Each number is 128 + 24 x the weight over its row's rms, rounded and kept within 0 to 255. Layers, rows and columns count from 0. The size above them is the row's rms in percent of the matrix's.

# layer 4 MLP down (transposed), 640x160, rms 0.108, rows 466-508, columns 0-79
size [100 109 107  93  99 105  92 100  95  94 103  96 106  97  96  96  92  98  89  85  94 101  84  98 106  93  94 118  91  99  95  99 108  93 106 102 102  98 103 103  96 107 103]
[[104 100 127 133 107 143 113 147  76 137 132 145 137 134 165 123 118 113 114 142 140 162 138 154 129 128  76 114 101 125 143 149 144 112 121 138 107 151 127 119 125 140 116 138 143 138 162 134 136 136 144 117 140 191 166 126 166  98 123 131 119 115 132 117  91 148 117  78 146 126 147 111 159 100 105 101 117 122 177 110]
 [131 126  99  99 118 116 133 161  59 158 116 157 135 141 118 159 127  95 116 160 106 142 171 133  96 111 122 131 126 110 142 138 149 150 123 143 113 114 135 139 176 144 152 127 104 129 100  57 101 107 109 174 147 120 140 121 126 172  69 106 168 112 142 104 162 130 146 106 141 130  74 114 132 151 148 118 142 111 123 123]
 [151 122 127 147 114 116 190 122 115 102 127 134 119  90 138 104 169 159  91 102 176 135 137 101 151 104 129 121  87  98 107 142  74 108 119 161 131 101  97 106 111 105 103 145 143 132 145 123 123 103 134 115 121  88 100 153 118 159 126 164 150 148 138 118 140 160  78 158  97 145 105 137 115 141 114 138 132 114 145 126]
 [103 148 149 133 122 119 139 148  93  99 142 133 133 136 124  70  98 102 130 130 138 156 118 114 109 125  95 153 136 142 144 125 101 126 107 133 135 160  93 144  96 145 151 128 115 122 101 108 111 118 127  99 141 146 110  98 122 142 136 119 106 102 134 113 123 123 124 157  95 131  83  58 157 146 141 144 166 117 139 129]
 [105 134 151 131 158 114 140  99 147 133 109 136 110 118 103 109 148 119 121 102 141 160 151 146  98 131 157 143 147 174 142 103  85 114 126 111  88 131 149 164 104 135 153 135 165 127 123 124 185 166 141 123 132  97 133 165 131 163  77 122 130  78 156 123 114  99 148  85 155  94 125 166 155 159 109 140 153 130 124 174]
 [138 131  80 126 131 107 174 153 144  98  99  99  73 100 179 140 130 172 134 108 115 142 139 127 124 108 133 150 155 114  96 149 145 106 112  93 127 180 149 144  58 134 121 108 117 105 131 175 147 130  92  85 110 125 111 135  96 159 166 160 137 126 122 195  95 120 106  99 123 148 137 131 157  84 113 138  97 160 149 132]
 [167 140 153 149 126 118 109  91 104 125 120 135 119 118 126 136  76 137 146 118 148 139 107  92 122 173  63 113 118 123 119 118 133 150 146 179 114 141  76 131 130 164 139 156 185 163 129 159 181 103  93 151 154 107 125 106 127 133 127 125 135 106 138 143 170 122 113  96  94 112 139 154 145 146 131 131 134 136 127 118]
 [131 123 146 107 172 133 101 113 149 171 139 188 125 109 152 128 144 100 166 141 100 178  65  89 141 120 139 155 113 127 152 142 150 133 157 127 111 103 137 145 131 138 142 111 128 100  89 107 152 145 177 122 109  92 146 153 135  77 124  96 132 101 179 158 138 132 132 151 130 114 126 144  81 162 140 105 107 134 115 111]
 [151 131 104 146 149 112 111 163 185 109 157 112 120 163 132  84 131 146  84 124 138 102  86 138 109 164  92  91 143 121 148 151  88 117 133 157  90 153 127 160  95 161 105 122 129 163 154 115 147 159 151 121 117 118  93 152 145 142 130 116 152 111 164 132 147 130  99 105 147 106  95 107 137 153 125 140 126 116 147  99]
 [130 138  69 110 123 140 126 158 154 142 113 114 141 132 119 120 177 160  90 145 151 129 103 127 129 125 140 128 159 153 122 116  89 140 134 186  86 120 135 108  99 126 121  93 141 144  95 163 120 142 143 153 135 151 125 112 113 129 127 173 132 152 175 115 131 100 120 147 154 137 157 108 133 107 125 135 151 144  63 113]
 [119 125 116  92 146 120 115 146 131 102 100 162 112 154  74 132 135 138 143 111 145 123 120 157  93  85 152 144 154 113 124 160 123 136  74 134 118 129 113  96 116 106 151 114  94 113 125 116 131 134 109 104 119 120 131 134 157  89 117 162  86 141 146 127 172  93 136 129 137 151 134 112 153 114  53 120 154 145 126 127]
 [122  93  82 101 143 124 107 128 118 103 100 146 128 120  80 129 127 134 145 116 145 125 173 135 113 148 152 152 122 129  92 146 129 209 107 160 168 116 114 150  91 108 104 107 130 130 130 130 130 124 113 104 130 109 116  95 108 129 107 170 121 123 122 148 140 136 184 169 131 100  98 110 123 151 118 165 170 170 152 105]
 [141 174 144 127 135 145 108 115 109 122 106 185 138 130 135 142 104 119 103 163 106 115 132 105 170 126 146 106 144 114 102 209 156 143 114 116 142 101 124 145 145  92 163 140 147  99 118 148 170 121 160 104 118 157  92  98 115 123  91 118 137 136 111 138  77 166 141 119 123 149  89 120 159 108 106 115 133 153  97 118]
 [131 128 143 150 126 134 126 122  99 142 120 146 163 106  88 105 153 174 130 117 138 169 144 142 130 127 124 140 171 106 136 144 107 119 123 131  60  98 128 145 115  87 138 104 143 154 179 147 148 117 125 104 172 191  84  97 149  96 136 113 107 109 130  99 177 153 146 127 105 127 119 184  87 130 108 134 168 111 102 139]
 [191 115 158  91  84 143 120 116 129 129 112 164 170 118 118 134 122 134 124 116  96 170 120 111 129 105  84 101 131 118 108 135 112 138 122 137  90 128 105 143 143 137 156  82 108 124  89 133 131 107 139 137 133 105 114 124 154 135 146 117 156 139 156 118 113 150 154 100 175 128 170 116 138 118 120 122 105 160 138 103]
 [136 114 140 124 113 141  97 126  76 138 154 146 154 115 162 164 118 139  75 145 129 111 119 128 190 142 126 115 164 139 155 113 122 122 144 103 116 161  94 168 116 128 116  92 140 125 151 134 159 127 148 170 178 188 125 131 114 116 155  87 148 120 152  89 163 108 119 131 145 102 104 150 106  99 132 155 112 137 109 127]
 [130 120 105 120 140 132 138 142  55 172 121 125 127 136 122 111 131  70 100 181  92 117 108 110  96 134 148 125 125 139 123 120 119 148 131 107 175 103 100 119 143 138  74 145 135 141 119 177  83 158 106 140 164 127 128 140 114 119 166 152 163 145 108 146 122 148 121 123 169 133 161 103 119 128 147 143 138 141 122  85]
 [120  83  72 123 167 112 129 174 126 106 107 132  76 151 135 155 151 141 114 111 138 137 147 109 128  95 109  79 121  82 149  97 177 125 153 147 131 121 107  87 114 133 145 137 149 112 122 146 109 141 130 154 156 110 157 144 127 123 124 190 111 122 136 144 128 119 132 133 131 113  58 143 110 142 158 156 104 144 111 142]
 [134 127 116 127 149 133 153 159 104 111 109 116 156 128 156 102  74 166 108 135 146 144 119  97 112 119 142 129 151 111  99 123 131 132 142 128 125 138 149 127 142 100 173 101  88 115 107 136 159 123  77 140 119 124  91 135 101 176  78 105 150 129 138 167 193  51 118 142 144  88 100 122 141  86 166 114 106 150 130 137]
 [ 96 113 147  94 126 131  97 143 191 122 178 147 156 119 191 138 137 124 143 128 134 137  80 142 122 175 130  91 136  93 163 113 162 106 135 151 124 155 117 179 142 132 117 120 102 134 115 132 148  94 170  92 145 144 110 126 121 119 118 132 130  95 110 144 103 123 105 150 129 104 108  81  93 123  99 132  92 110 156 119]
 [157 111 160 167 106 125 133 128 119 126 139 152 181 135 107  86 107 105 109 164 145 147 161  92 122 133 129 151 120 147 167 131 108 177 113  89 134  91 144 124 112  94 129  81 109 112  82 166 142 131  98  95 161 115 111  90  98 167 152 110 120 119 146 125 130 116 136 130 151 111 170 168  95 118 121 149  95 104  94 130]
 [188 124 155 115 114 143 152 147 143 133 101 121 106 139 177 170 102 116 146  97 119 110  75 132 149 111 141 125  99 121  98 129 162 124 162 124 152 163 120 106 140 109 167 136 153 152 138 130 120 111 115 141 115 112 111 130  53 110 127 116 120 134 142 152  43 104 148 142 119 128 117 132  76 130 114 101 104  98 132 116]
 [119 105 148 124 136 116  95 135 173 149 122  98 122 108 137 135 140 139 137 136 136 110 147 108 124 137 121 120 143 139 100 123 115 110 129 134 104 114 114 133 131  92  69 147 130 140 153 128 102 116 139 172 113 149 151 107 146 140 112 157 132  91 100 140 116 146 130 176 123 124 125 116 137 144 170 118 120 134 142 168]
 [134 152 124 114 152 114 145 150 100 163 143 137 133 162 112 116 101 103 149 143 140 108 119 171 139 145 130 111 144  54  87 143 125 145 144 129 125 118  91 103 113 117 100 101 124  63 130  76  92 141 136 150 141 135 125 123 149  82 103 168 152 133 148 101 127  95 115 132 119 143  99 200 130 101 137 144 156 166 175 138]
 [112 117 116 145  88 127 139 132 118 145 109 179 155  77 134  97 128 127 101 183 121 129 115 139 191 137 117 128 146 132 123 152 144  84 121 104  97 157 123 132 141 137 152 133 131 137 100 116 166 151 108 121 109 168 152 127 103 115 125 141 135 103 155 174 111  74 172  98 116 137 120  90 119 104 165 146 121 127  83 159]
 [142 106  91 129  82  74  89 167 152 108 136 137 130  79  96 122 125 126 107 133  56 143 161 147 132 114 115 142 154 103 136 141 153 118 164 142 138 114 149 119  91 136 169 128 137 119 153 148 151 150  97 127 125 149 133 181 122 130 144 115 130 115 107 205 141 120  98 108 109 141 133  88  78 114 122 136 131 117 123 123]
 [142  77 155 139 134 158 161 118 110 124 114 165 145 147 110 129  99 139  95 177 181 108 157 136 161 103 122 136 143 110 159 158 109 110 147 159 117 142 156 130 137 128 151 119 150 108 113  90 123 112 116 122 146 137 147 104 158 119 117 169 182  81 119  90 113 106 133 126 113  73 137 168 128 159 116 125 137 110 155 105]
 [ 88 119 108 124 114 118 116 129 106 102 167 128 158  90 120 149 151  98 132 122 111 158 149 139  86 164 147 146 106 143 148 103 199 156 109 116 124 138 105 130 145 139  92 111 131 149 144 139 118 119 135 138 177 100 132 160 128 132 184 175 152 153  67  85 126 152 158 158 159 113 121 156  94 101 190 168 147  89 111 128]
 [100 156 121 159 125 104 114 106  99 158 100 133  99 126 116  77 146 104 160 106 113 137 127 156 131 105 158 154 126 139  95 144 116  98 152 126  77 102 130 122 143 124 139 180 125 128 119 126 181 148 107 129  70 159 124 123 106 137 162 135 123 122 133  98 118 157 117 161 141 184 112 102 165 109 161  92 126 121 144 109]
 [102 124 116 130 132  99 118 134  98 113 105 117 125 151 117 109 112 131 145 123 146 147 109 118 170 145 138 179 126 104  97 144 127 136 125 116 128  79 137  84 140 124 110  95 105  69 128 142 121 127 107 183 156 109 153 136 166  74 165 130 168 174 159 139 132 145 172 111 124 129 121 121 143 147 146 141 118 107 114 114]
 [102 147 147 107  79 133  95 103  69 140 113 124 134 144 180 109 129  99 124 133 159 143 139 111 144 125  96 152 160 110 127 152 150  89 107 130 141 131 133 139 131 122 114 164 101 130 144 133 126 182 102 125  91 152 101 121 114 125 171  98 137  89 168 118 146 132 145 181 162 180 119 113 107 112  89 161 123 178 119 140]
 [134  97 108 144  90 131 138 139 154 131 167 114 186 102  97 139  70 110  92 105 124 172 118 143 102 145 114 118 169 175 128 125 116 127 110 129  93  88 130 144 133 144 116 181  99 127 121 159 166 104 112  58  98  65 119 134 156 153 127  88 124 161 132 157 118 143 121 135 129 146 166 173 116 129 104 100 108 137 120 125]
 [143  90 152 139 110 146 157  98  85 121 115  93  49 152 105 184 147 170  98 113 128 102 184 135 152 156  95 148 119 132 157 146 136 144  88 105 113 106 131  91 130 102 140 121 142 145 119 124 115 113 123 186  83 105 116 136  95 134 124 155 143 110 104 133 135 145 143 131 125 145 147 112  96 136 117 139 141 140 197 168]
 [163 148 103 176 118 122  98 154 148 125 133 129 153 151  96 136 113  74  99  87 107 140 140 140 110 137 143 134 132 140 114 120 117 184 152 128 147 136 136 150  97 140 112 110 157 144 124 112 157 113 150 135 121 152 129 119 116 134 115  83 157 141 118 176  98 129 111 132 123  85 124 131  93 133 119 109 139 134 144 136]
 [147 109 134 139 116  89 167 134 113 199 145 137  95 132 155 132 115 132 132 155 142 109 124 153 129 127 118 124 134 126 129 108 125 125 157 167 127 160  79 124 114 155 108 136 171 103 104 144 116 124 149 108 124 130 148  87 105 178 159 141 109 163 143 132 132 119  72 114 133  96  87 132 133 150 128  73 110 136 140 124]
 [118 137 127 148 135 172 137 129 170  96 106  66 103 121 116 133 140 142 103 126 141 108 124 167 142  93 142 128 110 158 167 129 121 141 149 115 114 144 167 121 130 126 166 108 125 106  94 113 126 146 129 128 107  78 146 122 144 130 128 164 154 153 114 133 139 126 132 114 153 145 125 157 112 113 133 153 125 126 141 110]
 [121  65 130  99 158 138 115 119 160 117 127  97 114 128 133 138 116 134 113 145 138 119 126 116 111 121  77 150 145 180 109 122 156  95 127 117 149 136 113 132 143 111 103 149 113  56 139 168 115 155 120 218 140 151 127 121 110 138 101 116 136 162 125 116 143 127 153 129 122 141 104 125 103 107 138 167 128 138 156 119]
 [ 81 105 165 124 149 111 136 144 121  91  96 120 170 121 148 117 144 145 107 104 161 152 121 156 114 115 157 166 133 142 109 141 105 121 114 131 104 124 108 146 127 111 155 104 127 126 145 135 110 104 157 102 109 166  55 124 124  90 123 175 139 155 131 160 105 128 126 102 101 100 155  77 178 110 118 125 146 156 122 137]
 [139 131 123 139 145  61 102 140 166 117 129 103 138 133 189 135 110 125 135 121 137 180  88 131 133 114 126 123 149 128 139 153 125  98 125 150 115 115  96 118 102  99 132 155 151 207 131 129 156 129 132 111 148 118 106 132 129 146 122 143 131 107 105 156 131  95 117 133 152 108 102 146 124 106 114 103 120  79 121 148]
 [135 123 116 142 135 122 164 147  89 131 132 128 102 178 118 107 130  75 136 141 126 107 131 139 113 139 160 125 128 147 138 107  94  99 141 144 148 116 162 100  82  94 161 122 116 139 119 104  98 105 132 150 150 136 128 134 141 113 166 128 119 139 100 134 118 142 175  89  82 138 159 183 149 162 159 104 107 107 150 147]
 [145 107 103 100 187 150 113 128 154 121 121 118 160 167 157 113 109 114 137 148 140 157 135  98 123 111 114 104 147 129 104 156  94  85 127 141 128 103 111 109 136 142 154 126 132 108  84 166  99 108 138 138 144 134 114 109 119 136 155 169 159 106 119 126 100 133 144 146 145 134 143 117 120 108 118 117 136 121 130 133]
 [165 162 139 122 134 125 139 123  86 149 121 151 118 169 149 154 144 128 105 127  74 139 107 160 167 136 123 125 123 169 109 131 135 160 113 121 172 116 145 101 158 134 125 138 140 116  92 127 149 124 150  76 116 153 136 154 122 134 142 142 106 194  90 101 111 120 196  78 116 150 147 150 119 133 147  93 123 129 130 139]
 [123 161 127 116 140 108  99 149 156 130 144 106 115 133 109 101 117 111 114 132  89 132  53 128 133 133 128 121 132 132  62  98 129 155 142 121 118 149 134 124 142  65 134 143 112  78 147 143 162 137 129 130 117 126 101 129 132 124  89 133 118 171  76 143 112 160 125 132 157  83 120 119 135 111 112 147 107  92 146 110]]
# layer 4 MLP up, 640x160, rms 0.215, rows 467-508, columns 0-79
size [104 102  95 104 103  95 101  98  95 108 100 101 103  97  93  96 101  91  96 100  97  86 105 104  88  96 110  98 102  95 100  98  99  96 103 103 101 103  99 103 105 100]
[[125 150 136 121 104 116 174  83 113 171  97 100 165 131 114 158 105  93 137 118 123  97  92 156 135 128 139 155 144  77 113 163 113  99 128 121 108 125 112 132 160 160 159 126 158 106 133 140  96 120 115 148 144 155 121 107 113  79 153  97 147 105 162 133 162 148 127 125 144  89 117 110 139 128 115 149 133 114 143 105]
 [125 152 135 144 137  96 167 145 109 108  87 145 136 141 123 125 130  89 164 142 107 102 172 155 162 129 108 109 142 115 142 108 130  84 125 158 123 133 113 180 147  83 169 117 152 114 126 127 151 135 126 184  61 100 138 120  85 141  91  99 145 119 162 129 125 122 140 130 153 132  97 171  81 135 138 151 127 150 117 173]
 [130 102  70 134 119 148 123 136 107 144 124 144 111 122 110 109 135 116 152 150 139  67 148 145 187  83 123 117 156  99 160  89 136  94 111 132 137 137 162 131 152 150 105 109 133 119 134 115 148 105 132 106 129 123 127 148 158 156 144 101 148 150 102  88 127 138  64 121 120  99  97  93 137 142 146 110 134 143 152 144]
 [131 197 128 112 156 107 126 130 127 127 121 116 110 140 106 140 185  81 138 155 144 134 110 168 176 136 136 158 150 125 164 144 116 104 130  80 164 137  92  93 123 156 116  81 122 143 147 151 128 129 116 150 115 122 123  56 176  78 121 150 111 142 125 128 113 137 107  92  90 143 103 145 132 127 113 126 103 148 122 161]
 [112 139 118 179 103 111 137 113  81 125  91 161 135 151 170 108 130 127  99 127 124 144 144 116 127 127 129 142  89 140 112 148 159 113 122 139 109  93  90 120  98 124 126 100 123 160 108 145 146  99 164 153 167 102 119 118  89 106 139 110  89 125 124  82 126  94 106 106 127 121 155 123 132 162 112 138 108 190 115 132]
 [117 142 156 121  67 142 176 110 183 148 107 123 122  93 136 123 142 110 133  92 132 133 147 153 165  82 152 125 166 105 166 152 146  62 118 119 114  93 149 152 124 115 110 110 138 168 125 114  58  84 112 106 121 110 134 160  88 145 129 105 116 132 143 127 101 139 104 105 155 154 121 131 117 110 126 111 123 104  77 120]
 [ 96 108 121  85 136 104 158 151 118 126 137 112 102  91 160 112 142 111 148 154 155 131 155 126  96 149 146 108 141 109  72 154 140 123 127 178 103 121  89 138 133 131 138 152 128 197 109 169  73 114 101 136 145 104 128 142 146 125 118 135 156 145 109 165 145 117 128 143 159 164 132 147 156 111  85 128  91 164 143 123]
 [ 96  78 126 112 102 116 145 145 126 183 127 137 120 160  97 159 156  99 152 141  85 137 134 127 140 111 144 117 106 153 111 116 175 127 163  89 108  98 115 137 142 119 133 123 165 147 148 181  46 104 123 171 146 141 138 137 116 106 109 106 108 157 142 159 128 122 125 160 113 135  91 149 113 122 154  77 118 129 120 133]
 [136  93 123 134 125 188 100 125 102 136 110 173 132 172 143 158  77  72 162 161 133 134 105 102 144 161  66 142 138 131 146 113 135 117 108 144 127 109 109  95 146 134 170 118  71 119 128 127 117 111 133  78 136 118 112 150 142 132 138 160 111 129  94 139 117 121 113 116 131 102 118 131 132 127 105 120 169 137 141 145]
 [126 129 149 107 135  90 147 121 144 140 139 118 117 133 111 131 140 100 112 152 125 118  81 140 125  83  97 129 133 100 118 154 132 138 133 132 133 134 105  76 117 149  83 125  86  99 128 121 121 144  92 105 121 144 124 124  96 139 190 129 100 122 137 111 142  82 116 156 160 158  99 138 166 127 131 120 115 139 129 154]
 [113 143 132 169 133  96 145 130 112 107 153 153 149 161 159 128 137 140 124 172 164 116 130 141 208 161 148 129  76 110 139 134 125 125 124 100  90 142 147 153 102 131 111 139 113 138 131 128 127 145 122  97 166 132 151 167 148 106 230 139 158 107 129 105 131 151 118 127 117 124 137 117 143 115 135 146  92 164 131 104]
 [125 129 102 115 107 143 123 125  94 149 127 107  82 137  97 127 104 137 133 125 126  99 139 182 145  90 149 105  93 134 100 163 171 109  92 134 122  83 154 116 103 107 116 132 142 161 107 152 111  97 131 117 153  93 127 121 113 140 192 116 126 121 149 148 128 169 123 148 112 145 130 152 190 112 132 115 134 147 132 138]
 [102 171 159 138 164 132 129 166 121 136 136  82 111 146 135  96 158 150 149 105  93 114  99 165 153 142 132 102 141 124  85 112 210 131 126 120 150 113 138 134 145 135 104 127 122 110 132 132 185 127 156 112 113 125 120 114  85 109 138 129 132 115 146 138 119 129 138  94 154 145 144 122 124 135 117 167 118 124 159 137]
 [118 121 110 173 126 127 147 136 145 117 114 127  96 152 127 132 131 151  79 150 123 148 114 133 135 100 151 117 146 138 144 131 138 126  92 134 157 176 177 107  79  84 101 170 144 128 159  99 143 136 106 154 113 160 142 147 155 102 113 144  71  99 125 147 104 169 112 134 123 120  82 172 162 155 156 110 118 136 156 157]
 [155 129 142 119 186 120 124 124  95 120  97 127  66  96 120  85 119 113 149 122 156 153 161 127  80 141 122 134  78 105 103 120 145 120 146 151 130 138 146 150 111 125 115 145  82 145 131  97 133 156 111 114  88  98 134 121 124 136 117 173 129 170 101 119 103 126 145 156 119 159 136 139 120 132 110 111  97 128 124 144]
 [ 98 134 114 124 117 109 105  91 154  36 152  92 129 151 120 127 165 121 122 133 119  94 130 115 148 127  75  97 136  89 139 108 158 125 100 181 111 128 130 120  72  68 149 107 137 101 133 142 161 120 133 136 111  89 183 124 139 175 109  92 119 108 136 133 136 113  91 143 120 142 131 150 144 151  97 122 114  98 153 122]
 [129 145 161 117  97 166 119 103 102 127  82 154 166  99 122 118 146 150 139 131 128 141 138 104 142 127 160 136 117 155 112 133 100 145 132 127 126 137 133 152 158 125 112 190 131 147 110 107  81 155  85  92  99 185 115 121 119 112  98 102 123 108 117 125 101 132 142 146 122 127 142 110 167 106 103  97 119  97 147 100]
 [130 130 189 105 117  82 116 125 142 165 116 140 147  98 141 136 174 135 160 103 167  89 164 158 104  88 110 126  86 149 147 161 127 119 175 157 135  72 125 119 131 114 102 112 145 127 123 136  90 101 136 170 158 150 112 133 120 101 168 124 116 134 147  93  82 125 133 111 120 133 148 121 147 158 103 118 143 126 109 101]
 [124 152  96 113 125  94 153 141 122 128  95 145 154 137  94 114 155 110 134 108 103 158 152 153 120  87 149 139 108 132  96 114  68  91 142 102 133 133 120 124 108 101 123  79 154 152 131 113 130 133 117 151 140  93 144 123  87 124 136  62 107 142 135 126  99 177 186 122 134 133 128  97 149 125 137  93 108 106 118 105]
 [ 76 157  84 147 116 136 168 145 137 130  97 110 116 118 147 146 137 184 154 130 139 152  98 155 135 158 155 121 123 101  86 130 123 152 106 133 102 163 126 168 122 117 106 159 156 159 160 100  99 112 101 136 110  98 151 104 107 131 162  95  96 115 104 156 118 153 100 139 137 121 108 109 140 112 126  80 146 130 125 169]
 [114  76 132 116 118 166 153 105 105  97 107 144 116 109 114  91 106 124 159 114 143 166 117 137 118 137 127 111 162 117 116 162 102 101 164 167 174 120 195 156 110 102 127 120 141 122 128 172 151 176 126 112  92 133 124 113 156 115 116 148 123 136 133 113 136 148 144 133  99 102 153 114 108 167 145 143 131  95 144 146]
 [211 104 129 110 145 114 121 155 107 140 118 108 144 116 169  99 173 134 113 128  79 146 166 110 123 105 164 114 134 110  89 130 195 116 147 141 120 146  93  88 105 145 158  99 137 122 145 118 112 118 133 116 164 153 125 131  84 165 143  89  88 118 122 147  70 153 101 104 129 125 116 124 120 129 162 132 121 146 144  73]
 [132 116 142 109 128 116 136 122 125  91 142 162 128 149 146 169 133 169 118 181 115 122 132 138  62 162  86 165 112 133 124 144 137 130 120 144 103 124 116  83 143 132 136 128  99 146 139 100 150 118 104 123 150 103 141 124 101 140 112  93 126 100 128 145 116 107 123 142 168 175 127  99 147 155 129  83 134 135 102 134]
 [149  80  79 148 123 107  86 103 104 140 114 145 144 144 130 128 128 120 147 161 146 161 146 151 105 114 176 111 132 161 122 109 120 154 131 129 126 121 146 132 180 150 100 153 136 196 141 139 147 104 120 150 104  67  91 117 156 106 114 117 116 149 122  75 129 120 119 135 134 108 142 129 131 137 126 118 156 138 101 125]
 [112 111 140 114 145 185 110 124 181 155 161 163 137 108 151 113 146 128 126 107 151 114 107  88 106 130 149  91 105 126 112 104 128 123 175 130 119 118 108 117 162 139 115 138 120 136 118 126 158 151 151 150 109 122 126 100 102 142 130  51 107 150 179 138  50 152 117 101 145 107  89  58 155 105 144 127 146 128 143 135]
 [142 129 134 132 128 109  92 144 125 127 124 121 149 121 124 146 179 106 144 101  90 154 119 100 102 139 149 137 142 132 117 100 121  98 142  97 139 159 128 124 143 127 122 192 125 170 114 151 152 141 108 120 107 122 130 112  77 129  94 125 134 140 168 130 140 143  54 135 102 147 159 104 138 124 165 135 110 197 109 152]
 [116 144 124 113 116 122 107 168 104 113 105 160 112 138 118 149  95 108 128 140 111 111  97 148 104 136 136 152 170 124 130 146 167 106 101 114  96  88  90 131 109 115 143 130  93 148 161 154 163 109 126 111 112 120  94 104 154 164 139  99 140 169 118 110 131 144 137  84  88 136 153  92  90 125 153 160 153  83 106  98]
 [137  99 126 133 156 162 165 126 128 121 151 147 167 113 135 118 140 117  83 134 120 132 115 115 146 106  74 136 161 132 154 127 121 174 114  90 127 121 115 135 127 176 132 149 124 131 113 113 121 111 110 128 140 101 143 154 105  81 121 119 105 115 135 130 102  65 126 100 141  98 125 177 129 126 123 122 134 125 101 142]
 [113 133  89 118 149 119 163 104 149 139 138 141 113 158  79 137 119 158 125 135 166 132  79  91 152 155 116 139 130 184 125 146 123 136 181 156 129 187 136 111 124 142 147 139 124 124 151  91 135 121 113 108 131 126 145 121 141 139 123 131 139 153 112 113 159 102 125 129 115 171 230 135 164 140 165 137 122 132 131 109]
 [120 121  85 143 128 155 126 163 143 109 129 160 107 128 133 121 118  86 110 152 131 119 100 126 113 148 163 132 123 113 193  68  97 155 125 121 112 136  91 126 171 136 118 113 147 124 152 155 138 109 175 145 133  89 151 125 128 103 148 154 116 199 126 135 116 138 127  93 133  97 169 126 177 117 169 120 163 126 103 142]
 [105 132 141 157 142  91 114  81 147 127 120  92 125 128 102 145 131  76 150  95 103 120 134 132 152 114 141 104 114 121 118 139 133 140 123 127 175 144 119 142 180 135  83 160 161 152 120 155  95 115 134 159 168  74 138 103  84 145 157 127 166 193 125 136 121 134 130  93  96  88 137  96 142 112 118 171 153 115 174 142]
 [123 140 105 117 161 132 136 155  66 152  94 108 134 129 153  86 155 125 152 161 104 154 122 158 138  72  90 126 146 130  86 153  94 145 112 124 113 126 145 107 131 129 126 108 129 119 125  88 122 123 115 125 127 140 154 155 145 121 115 104 124 119 112 120 112 121 110 129  87 106 115 145 137 139 149 128 126 123  99  79]
 [ 91  81 118 118 102 122 114 140 127  90 132 148 147 179 168 184 138 156 121 108 141 131 106 135 169 117 117 115 117 116 128 133 147  91 118 114 115 159 125 117 161 111 141 143 118 114 144 165 131 114  95  99 131 132 149 142 118 143 105 131 118 127 162  78 141 144 122 144 191 151 120 100 142 124 124 170 154 114  92 106]
 [ 87 110 137 141 116 123 134  94 137 128 118 156 131 114 120 147 139 105 142 141 120 141 115 123 137 159 143 142 198 100  88 108 160 151 144  92 145 117 154 127 128 138 104 150 192  89 111 135 167 119 124 132  77 117 125 144 118 137 142 128 178  80 144 103 168  90 146 119 148 131  98 153 104 146 145 133 144 127  81 120]
 [120  85 119 116 130  94 114 119 147  91 143 118 183 173 133 131 142 127 186 125 137 142 112 153 107  95 162 121 134 107 160 119 139  93 109  99  90 134  82 121 139 137 137 123 102 142 108  93 118 127 123 175 111 117 157 165 127 120 164 115 184 105 124 166 138 126 115 136 124 134 147 145  97  51 133 133  81 157 119 152]
 [111 131 102 140  98 145  74 147 140 133 118 152 115 156 146  97 124 149 113 127  84 106 132 104 146 136 124  69 120 123 149 142 176 124 130 172  99 120 130 114 116 126 120 114 121 187 108 137 127 103 199 110 149 144 143 137 173 117 179  95 126 149 158 152 151 154 120 124 107 132  87 190 135 162 114 115  91 100 116 119]
 [119  89 187 131 109  68  82 144 127 143 140 112 130 170 102 143 130 123 123 120 121 140 112 123 123 132 155 113 116 140 150 134 118 117 123 176 147 110 143 101  87 144 106 130 110 120  68 131 131 143 150 146 118 141 187 128  96 138 127  95 150 153 138 126 139 126 155 182 118 136 145 119 146 112 153  82 118  97 109 123]
 [132 124 115 138 120 158 109 127 118 115 103 131  99 141 109 127 146 108 139 131 121 119 119 127 131 150 117  82 143 136 153 118 149 161 148 167 126 181 122 144 104 120 100 123 104 117 125 146 100 107 126 113 120 147  90 156 184  98 116 109 155 134 109 106 121 121 115  94 150 152 175  68 143 132 140 147  86 124 145 141]
 [110  90 132 151 168 152 129 107 136 151 142 108 124 150 152 150 142 123  99 112 130 141  92  65  97 135 123  82 159 110  90 113 104 146 143 155 123 112 113 126 154 152  75 162  99 127 138 131 149  90 144 137 111  96 108 118 117  83 122 128  91 119 130 161 123 116 154 120 178 111  97  88 123 144 125 127 157 164 139 104]
 [114 124 189 114 124 142 128 115 140 111 145 126 111 147  97 111 123 128 151 112 119 112 149 125 117 171 150 117 123 132 145  69 122 148 114 158 135 162 108 123 137 102 137 151  94 114 201 139 136 112 163 143  82 152 149 113 102 121 103 136 142 100 145 159 130 121  93 155 133 151  95 110 114 106 122 115 106 158 140 114]
 [112 101 116 106 108 107 171 149 126 123  81 136 137 142 131  99 143 130  84 172 135 132 111 115 104 167 131 146 111 146  87 105 178 132 137 128 116  97 138 130 133 119 137 121 150 123 122 149 137 137 115 112 108 109 118 123 118 186 131 129 147 120 148 116 164 168 125  88 171 150 121 116 165  67 124 137 102 141 119  87]
 [125 136 101 109 126 134 113 115 131 133 141 128 130 108 143 157 136 113 151 176  91 131 185 143 105 144 101 169  81 165 151 127 146 115 109 123 132 111 105 101 100 195 118 129 120 114  94 138  81 127 127 158 145 142 155 141 171 113 155 138 101  85 146 107 141 147 170 147 140 164 171 125 115 103 111 113  99 130 138  96]]